From a checkpoint of a small transformer trained on Wikipedia.
Size: 12 layers, width 320, 5 heads of 64 (1 for keys and values), MLP 832 SwiGLU, vocabulary 8192.
Each number is 500 + 40 x the weight over its row's rms, rounded and kept within 0 to 999. Layers, rows and columns count from 0. Numbers have three digits each. The size before them is the row's rms in percent of the matrix's.

# up: layer 8 MLP up, 832x320, rms 0.0643, rows 722-768, columns 160-199
# down: layer 8 MLP down (transposed), 832x320, rms 0.0846, rows 722-768, columns 160-199
# gate: layer 8 MLP gate, 832x320, rms 0.0644, rows 723-768, columns 160-199
up722 099:495492451485499501576419448494533497505505540515560397574509577504426493527517451466439543483523536575498463513488469473
down722 102:553509481520503501530501523480474570472523509444442466455453510451575478557496444593468487544546420541515506498474442479
gate723 098:492492591490609523503509502537534590519509550487532494547455447484477513562473494498476525491492441549476532473629443484
up723 101:443467497462480516452476516459443540507514495532563569469460422464553499496431508494438537543551469539482493477525465543
down723 100:497486501441416567449425534478434499501527461437482442457454530471524516531527435482526436566579520468525485544506497552
gate724 096:562572487526541468492519499500562548477500548531489513532524493541540535524407562530484480486517547486487522530586514519
up724 098:440469534454446500567478581465499509457606545498498535520478483440550473514575505487558385495486525454493460510464541533
down724 095:519539502541589446522518541480514557518499538470510430541558503452548559532462487532564536594439461413505539504534454530
gate725 102:551464424462452480483453545524507494509551486562507491549459504500469453458485499445486545499560535549497451498476544536
up725 104:516483514544526526471557503472465546512496548490496516529471532456495472522582440483531532516512519532435490479513549424
down725 105:466501488448544517473518521467482500445556511472540466529416500553459519479501446453549482472419441560394472513536522524
gate726 108:544509501525530506489498506505503526496516445510485481586484567549548477550468503495447496470511514507491554531579535485
up726 109:453474523478491484475549478557535479475417510492453472466550477504510498424521504521498503484513490526529469513448540442
down726 106:556529490507449455582459382514514530530523513497504543497560497521491498442426527442513456440540490518497415551566482539
gate727 105:484461515504473474513456489459511491495487478510515501620499480488533518543481443498507520514561547477455541494475537500
up727 104:491504426489512504488503524543533527468579533480599465426503456593446590549431524550521515533497432483471461515518568494
down727 107:460510531539517554523508436495532505490440509433574519503484457489581546437479521476497526572524470463472515487466450522
gate728 101:552472590533476498478421541411511473446469484503507507550525486599484413538516467516553462503530571484430490558531554538
up728 102:472450479489548526498507464492437492456469568500502519485541475567426434491553522423516464488482550498497531515537501504
down728 101:526499462500512517441518509499563529461457551483486557435559501504448506451508508570486543514538482486402415433498477482
gate729 099:548469549472508467506455536451562604476510504486564420485544521513517505522487529501441521444541457530455361566505490441
up729 104:510504458499451531572490453453479481509513508497518518568443497523423471595524523500500509561512476468572546532520514573
down729 097:516480570522486484500473438496489477482468457560481536481438488484563497510573466479483498499448461540495458502467546506
gate730 099:504445462446504475487517500487486550485506569485516461535515431462452590479482478484420515480503487492494536541524482466
up730 097:437500601507483539431461489537511478512488566434535464498489481520429525547559491529512530504516477535567557561553496492
down730 101:454507540554522534450508532523519520514495448447479488510492468569473509481485506513455550480520521466512522452445543491
gate731 097:433525497416507545447475501440527484473562482520538542559460530491498523525518534523515454551450524511468542542473497552
up731 090:549513442496547508529489487500556448430412497481554476519461500458480586501414604506463496447492444577559549434558461417
down731 094:521429585488486500521509514524455551530577488488504445476499503520542403462448443466517507486521596505444465510489564523
gate732 096:558491515518470532503482463542497542543555467440525590521471456555548466531510427507512472582457513421463515513397508458
up732 090:486486482537490505447428437443455484540511464523522477500565497541521499436528469452476470473485491561502443467447519549
down732 093:518471510472455503512516523523489493463446496551402505548441510487421450518404541562539472489460529406480529476534535544
gate733 099:567464522504526461494522551500514550479541471506534511483474466475482495439480509490456451492561502525533436549475435491
up733 097:541512535532522513497524490523472562509446479438539498467529508562494433589508485467599514502496500428543526460593450454
down733 097:465524483502531532455416445473493480506486530441524428532443460517486527482511522518484528481410455498483538522488460480
gate734 098:432474518513494463541497480494499485466500560472492443451458489505484471522480428540533471527544471447462464526606504547
up734 101:525514411488457497491441557510488524509532481546530449434597439509439542529526523513443489485487499543455469505435411493
down734 101:513564549503524443456483557541507496462470495535484479489588585527494439526497522458410473470523494468487480507487526474
gate735 104:538507469464550512554506493487455529542516508493437504582524459464577567460443481472531579458583532513552473515469445467
up735 104:567495420521518502492504497530520509528516519574560435500448517452490524522455511515485495430524445457450485501477507467
down735 105:586526488526450505483531533520493506459549544463450554472438442543434522586486515510464456665450532463484467476512500508
gate736 110:496482415465484550488507513462440494445488529550479568523570503548485467537480439504459583489493602471468484515501609469
up736 107:439505452472514480477461461548466545460521466556478537540577465538487509514544480514480414481520529495542419520524479583
down736 107:537517475564521465537506567454539499598451474499544466476526517543554479529551519499526542510440477469486517441467488423
gate737 105:433522540436458475449538396403453484537432536461521461523503456501468399499478445484465481547498510525422490546502538538
up737 102:478472480577507543415544500520497553527562466509516560471471500524534526608455519440583493505459630468515540501497525491
down737 106:484563492464487526566503504508544527473437508462527502564471510426402414547448433543506512528512462494447494502510466556
gate738 096:487439498589475548549453506441557520493514472484427490527506563412497491513492548494472514526477531502480561490522522494
up738 095:528488431469515520519508512495471435478512497513447494580446534551543516561480450550536535553503577464449483483509496486
down738 096:451496534484443437484444468512553509490455525465486481489485544587459461507532474485541549469498497561492507553519565511
gate739 100:505454512504575457459429468565475476436486567511590472550513489475513526511434531504517504493496498444478503508445517396
up739 099:514531494559514467491506534497513510503467492467483503555433456458477433562508485476515484531546491535517450476522519517
down739 100:464450477512493545452471399423481507487495505472503506592423469424493461499510526543452476447539474490493472445550515450
gate740 102:501500495503464579413502406547455435479466465508441488604500483511495482508473501431502545532494490497532438473519481500
up740 095:519523512531436527503519499449490484489557460482570512539496543451548504554482519427540472488546565406467536473605489456
down740 099:514440594487547527498467486497478463500469521513504491478460462455408515431497572541530509527492441527502498484490534481
gate741 095:453500550492435471567435609512462471447505425522558567539551481479492494518414499499527504520520470509497531518508571478
up741 101:587471456519539502574590504529479468531486561482506522517504555494525577502508515517469444489431478454518521477487599477
down741 100:452454555593567528573502557498516517444541482529486543500534513520479479557425404493459419465497547508480553489471551588
gate742 094:501545456492472444568559529468500471460542529445474433484489528463513403495532447553516455496508554481504509506436464467
up742 094:444442571501567559499476418512562507481509530495477513487487477490489488473410505421484449491535495473467498474506499494
down742 093:492511524408465511529560510539499437487550516422525554526417502516503424497455477572448522496546463554493437515470510454
gate743 098:498464502507492486488579455534498472551467566445476502575520552461487503495455475487522536504497532460480455458556488457
up743 103:525505435464507508496464508480489498471469456484500484487553478383531476527537472531515450460537489421476500477481495503
down743 105:574606530416551570509514520528442460484517486476454524452520480494527526506479487412494516465475491447498555484503511542
gate744 111:494477422443522512515438414457539585489533527474464469488458525504535463548460480417540533521564524485552503483479482530
up744 108:532493513509511526562423488522508506507478522458439463450485459520519541537545455501493572545606474533496425520510477600
down744 106:498474553469470576443435529545533503539487563485513508469439525534481428441530527414559599454504498503566493462428435525
gate745 095:564503501463571504519567480445463497564488530490477598605441466514438432533534472538503511497507579394479593496504538466
up745 109:548525466525503546489607466479495455556500476518497561465521467499494477467585516527458501481502506477553554492492488518
down745 098:480483436514474469520563518522512485541443507507521476428475558520484511417542475483505482554460486542550468489556488447
gate746 102:477527464505499504460572413500510506529515554588492455575600484501569507461490492466486481443510519522493620480503513514
up746 096:457519500518482578500543473373541477431534454464524515497504474460542504567577560499515555605479585531481500566498479537
down746 091:559460515470470500479537574520508467562496503535479489561506451502523502471521428517456495447487498465461518517472484493
gate747 101:434513538512554521457516475523393484593420502445491491504456521487534427433551483527496482493537461490483522486535471476
up747 099:465513437456432505481533452493485530516486506587513573451470524520532483525482513545458422478509512501497567540550429394
down747 102:518539555535506497500517494511491497460465494482463553551499463489455556493490482480573518599524458490508458496581440556
gate748 100:545499463438488498479497475576458534372536478499482486495537526594483536469534559468495525477536458486506508500532490453
up748 099:502440518513383560563513511514488527477476463525465511467428543562491567498533529473439396541482530447534528510500462467
down748 097:467546495531491455474525470429461526443466582585474462481483474476491491473512453523480466537584526511523473523539624482
gate749 106:531516511489541466477481511477499502440550454561509521494407476499511549541453567513487522515508509499461545578513533544
up749 108:550489512460560521493466484515436401492482481483388482549547505553524521508456544569524525531467457516535458500456560562
down749 109:508581589551456509507426481498449582470492512554458565548550524480503455491544530456539513618494571503351500484515487571
gate750 100:457520535579499496427499515528555491516487448505506518497507510510525476517494530515486549492495518530478540582427506456
up750 097:505511535427546462503472595543548449526395510487553492562505525511456513502492586516513490502465444498444451466509476517
down750 099:565459450444471517557508570482483491568565486488371504535444499516435510446532554542482488510529509413523462434523443499
gate751 095:530497483437505511528453496462535480485551494514528561521552527476489439614418491434543529481434544510498515536488553451
up751 100:479461544551448461518539536536534519469475526489517470501478517513430534488467511566480512550520466464540473501533502518
down751 098:492510482487525472481466535573470489540562478531489500518537492486470461579482443460486540412542504509505524554465516500
gate752 107:564505569506488539463519473481517426500534478520473438506507464542502421527544524539496501526515436595484470558475518547
up752 105:508493472490593442547510485494414553485495527480516479475451551537502524496481522559544577477516454529531509517545453511
down752 108:505472505495449487447456485543506456524497506438472572530565438468533553491458476488497481473507380542541485605465472508
gate753 098:531472412520470464537466514516489492468444567466545507508498500417427448542445487394508481534549525492527472479571521496
up753 096:445460506500448508491508506460556464498505460483430490479460525504477358562508436512516462552499498505459526521521530509
down753 100:589502493489445563457449421573483558491509527534571525467445472487464533471473538479431497508583528427544432510538496459
gate754 096:537549513417490520491495541517570552492500428539529518510521411492470496434460502541577516536509456471407461485493500474
up754 092:553529468518470518446526512508422506455493517490444437522411516506463470473423504492516495576483571414463484483488553478
down754 094:442447511536435461441428447484480492531507463540579538468532487519478503447514509470497501449531527593521469557445476549
gate755 104:426512565517519473497485504522497457550473462473430462522450523517474491528539471513515511519493506450528487495491506485
up755 103:489507475515584515498509480524496460515536481504519496499575494486469547455409506501482534504541383520452464501494465420
down755 104:567524534508482433499453428507539525499495449526400432518488523574501481514432445424410505485514503529561471559468535482
gate756 103:534500522455465488571472474429503529481484537510536512635521543451518499512504461392505481523555544460479461492452449560
up756 100:516540429494520540507470566533527509525529437502409516419508521542478470536524444497468506487528521530531571564492541570
down756 103:396537560480477439492574522448441417567427567483547527597513502471506455447468473459478516412451494529481500503492527449
gate757 102:473497504511503497526523456464443436474508481452582535445492502484543497458485427520426474526512561479531423512479501521
up757 100:474454548518429487470522529463533488540363549509481494434448458457487507593464499469460467514440547457511467479465517476
down757 101:546485527556458495545468542479440478526468457494502529535460500493429515537427505553481476558477458490517469473551470475
gate758 106:436434552466475487530485536532500530531541491496419495516442513431598524569530463554517538505474524493463527496592487489
up758 106:510443500448503521526521501495405462492447528472542531536437572570454523520503483513479448478490524501531513451472524436
down758 098:472551521482474474497519527558566468546504483536421448510557492566527516531464535512520509458476441467479462501540495447
gate759 104:545411544540537543462520431500516455455488473524528544417441480522527502502552532439533518500532576460532488518505520497
up759 102:516483478526481489578544578545467497537505537530453410451441564460384455566554424483517476529475467472467461457454504540
down759 103:416541472446443378476531477471542498597509552543517520531470423547540432535382455495507519522470494510513576511511503490
gate760 101:417458502478481463566445462471516482520455548446516468503494501479507551556505535518454492508541484530536471494498488410
up760 095:464529578561512544405477557531453485518478469508518530545446433501465506601535482438504462500467549477462456588512469495
down760 098:515526479540559576511522455472524575555472528427537525462548426509422466431497534493424509376468485518552523516531484516
gate761 101:476469546411470520574425478585475488476568492532481504548541498575573591431485536551525482469480488583478499514452511551
up761 102:505559506530536514525493506520522582528544499492512404522407537413491520517509457503449487516548451511488434488537553414
down761 103:443523462396434496504499466502483498514521474473455535561485480517593511505454511457459479470419486591445555425438494534
gate762 091:515503473510492544592497518504498555537506526438467453530515513512568448499487491459513497542563446427456467538580461510
up762 097:546520450530389549576456487487550497491460465457574507496564579543485593446387470517488487542552455462510476500443391490
down762 094:464512446482522489470490437509545477493512544464526501504512494560432492522437518479478456670498458566525515551461470524
gate763 098:452457427446487576436520464421549544549531509490477491524488489540514588547518482476591465545488515517424447493502477438
up763 102:600533517496528544456468503583457466488476471553551526487552502447557410499415506504434544465520521489557492490481501477
down763 098:442482399452501474500503420408474514543553484402484542471494488508546516505510455530536527408544530555459511547478482457
gate764 097:501506482531440539454508469458534494550511482463504465516495521514473501582540542509498514557542492479463466498526459471
up764 095:597469483529502476523530473548548523463500575491454563480482478478533461544469503478516496447493470482524462510469453477
down764 098:442514520381442473508468525481527482496543542447476405502529494469499635509450503468488521522537554528499445454507466507
gate765 101:453490525409514509403505499506461492575491517525508471535524500472533461504492548558456528506537498560508486480479514492
up765 102:563589437534499393459469546514510517484560501517500532493535590496484532427527503522535524456478493530597547502535469493
down765 105:535602473517555450449485496493606556592449482535439468470539527533442509498470477500558413491480552488532472490526446446
gate766 094:449451482513534482471499553486567447476497478524494462522522570525548541512479508473496504477489472516514548527643471542
up766 097:546475539507495393502471471523492507461473469485521553395444461539515512571552596536517534487439523531543488576476521446
down766 097:507495482463482521578573510554455498434497523460477518546514478501575465500475497555549466501496485479473505483513477452
gate767 101:504476466483476499505504463555511522559505486484568522536511560482487446560551519585468430499496515479438574530444568492
up767 114:578453532531552471463490515553431420490507450485506460536461581528497572497508511610549442427546509483481542528523479470
down767 110:548467449523485526474507510596497454465566458505481484446436547542500506483485557523498407414508485482501440439456511471
gate768 090:462479522533514486503509535505559491550522514502557522556534493456541547530408496459495466517518562437488479519426487556
up768 104:526506469485542552543446445435538523484515527486520504489457495506422497440501434522503552426541495510517499517570515374
down768 098:478488464529523514553492424506528509508531556487456478511514528537505557485456468501509410456509492574458476511449494501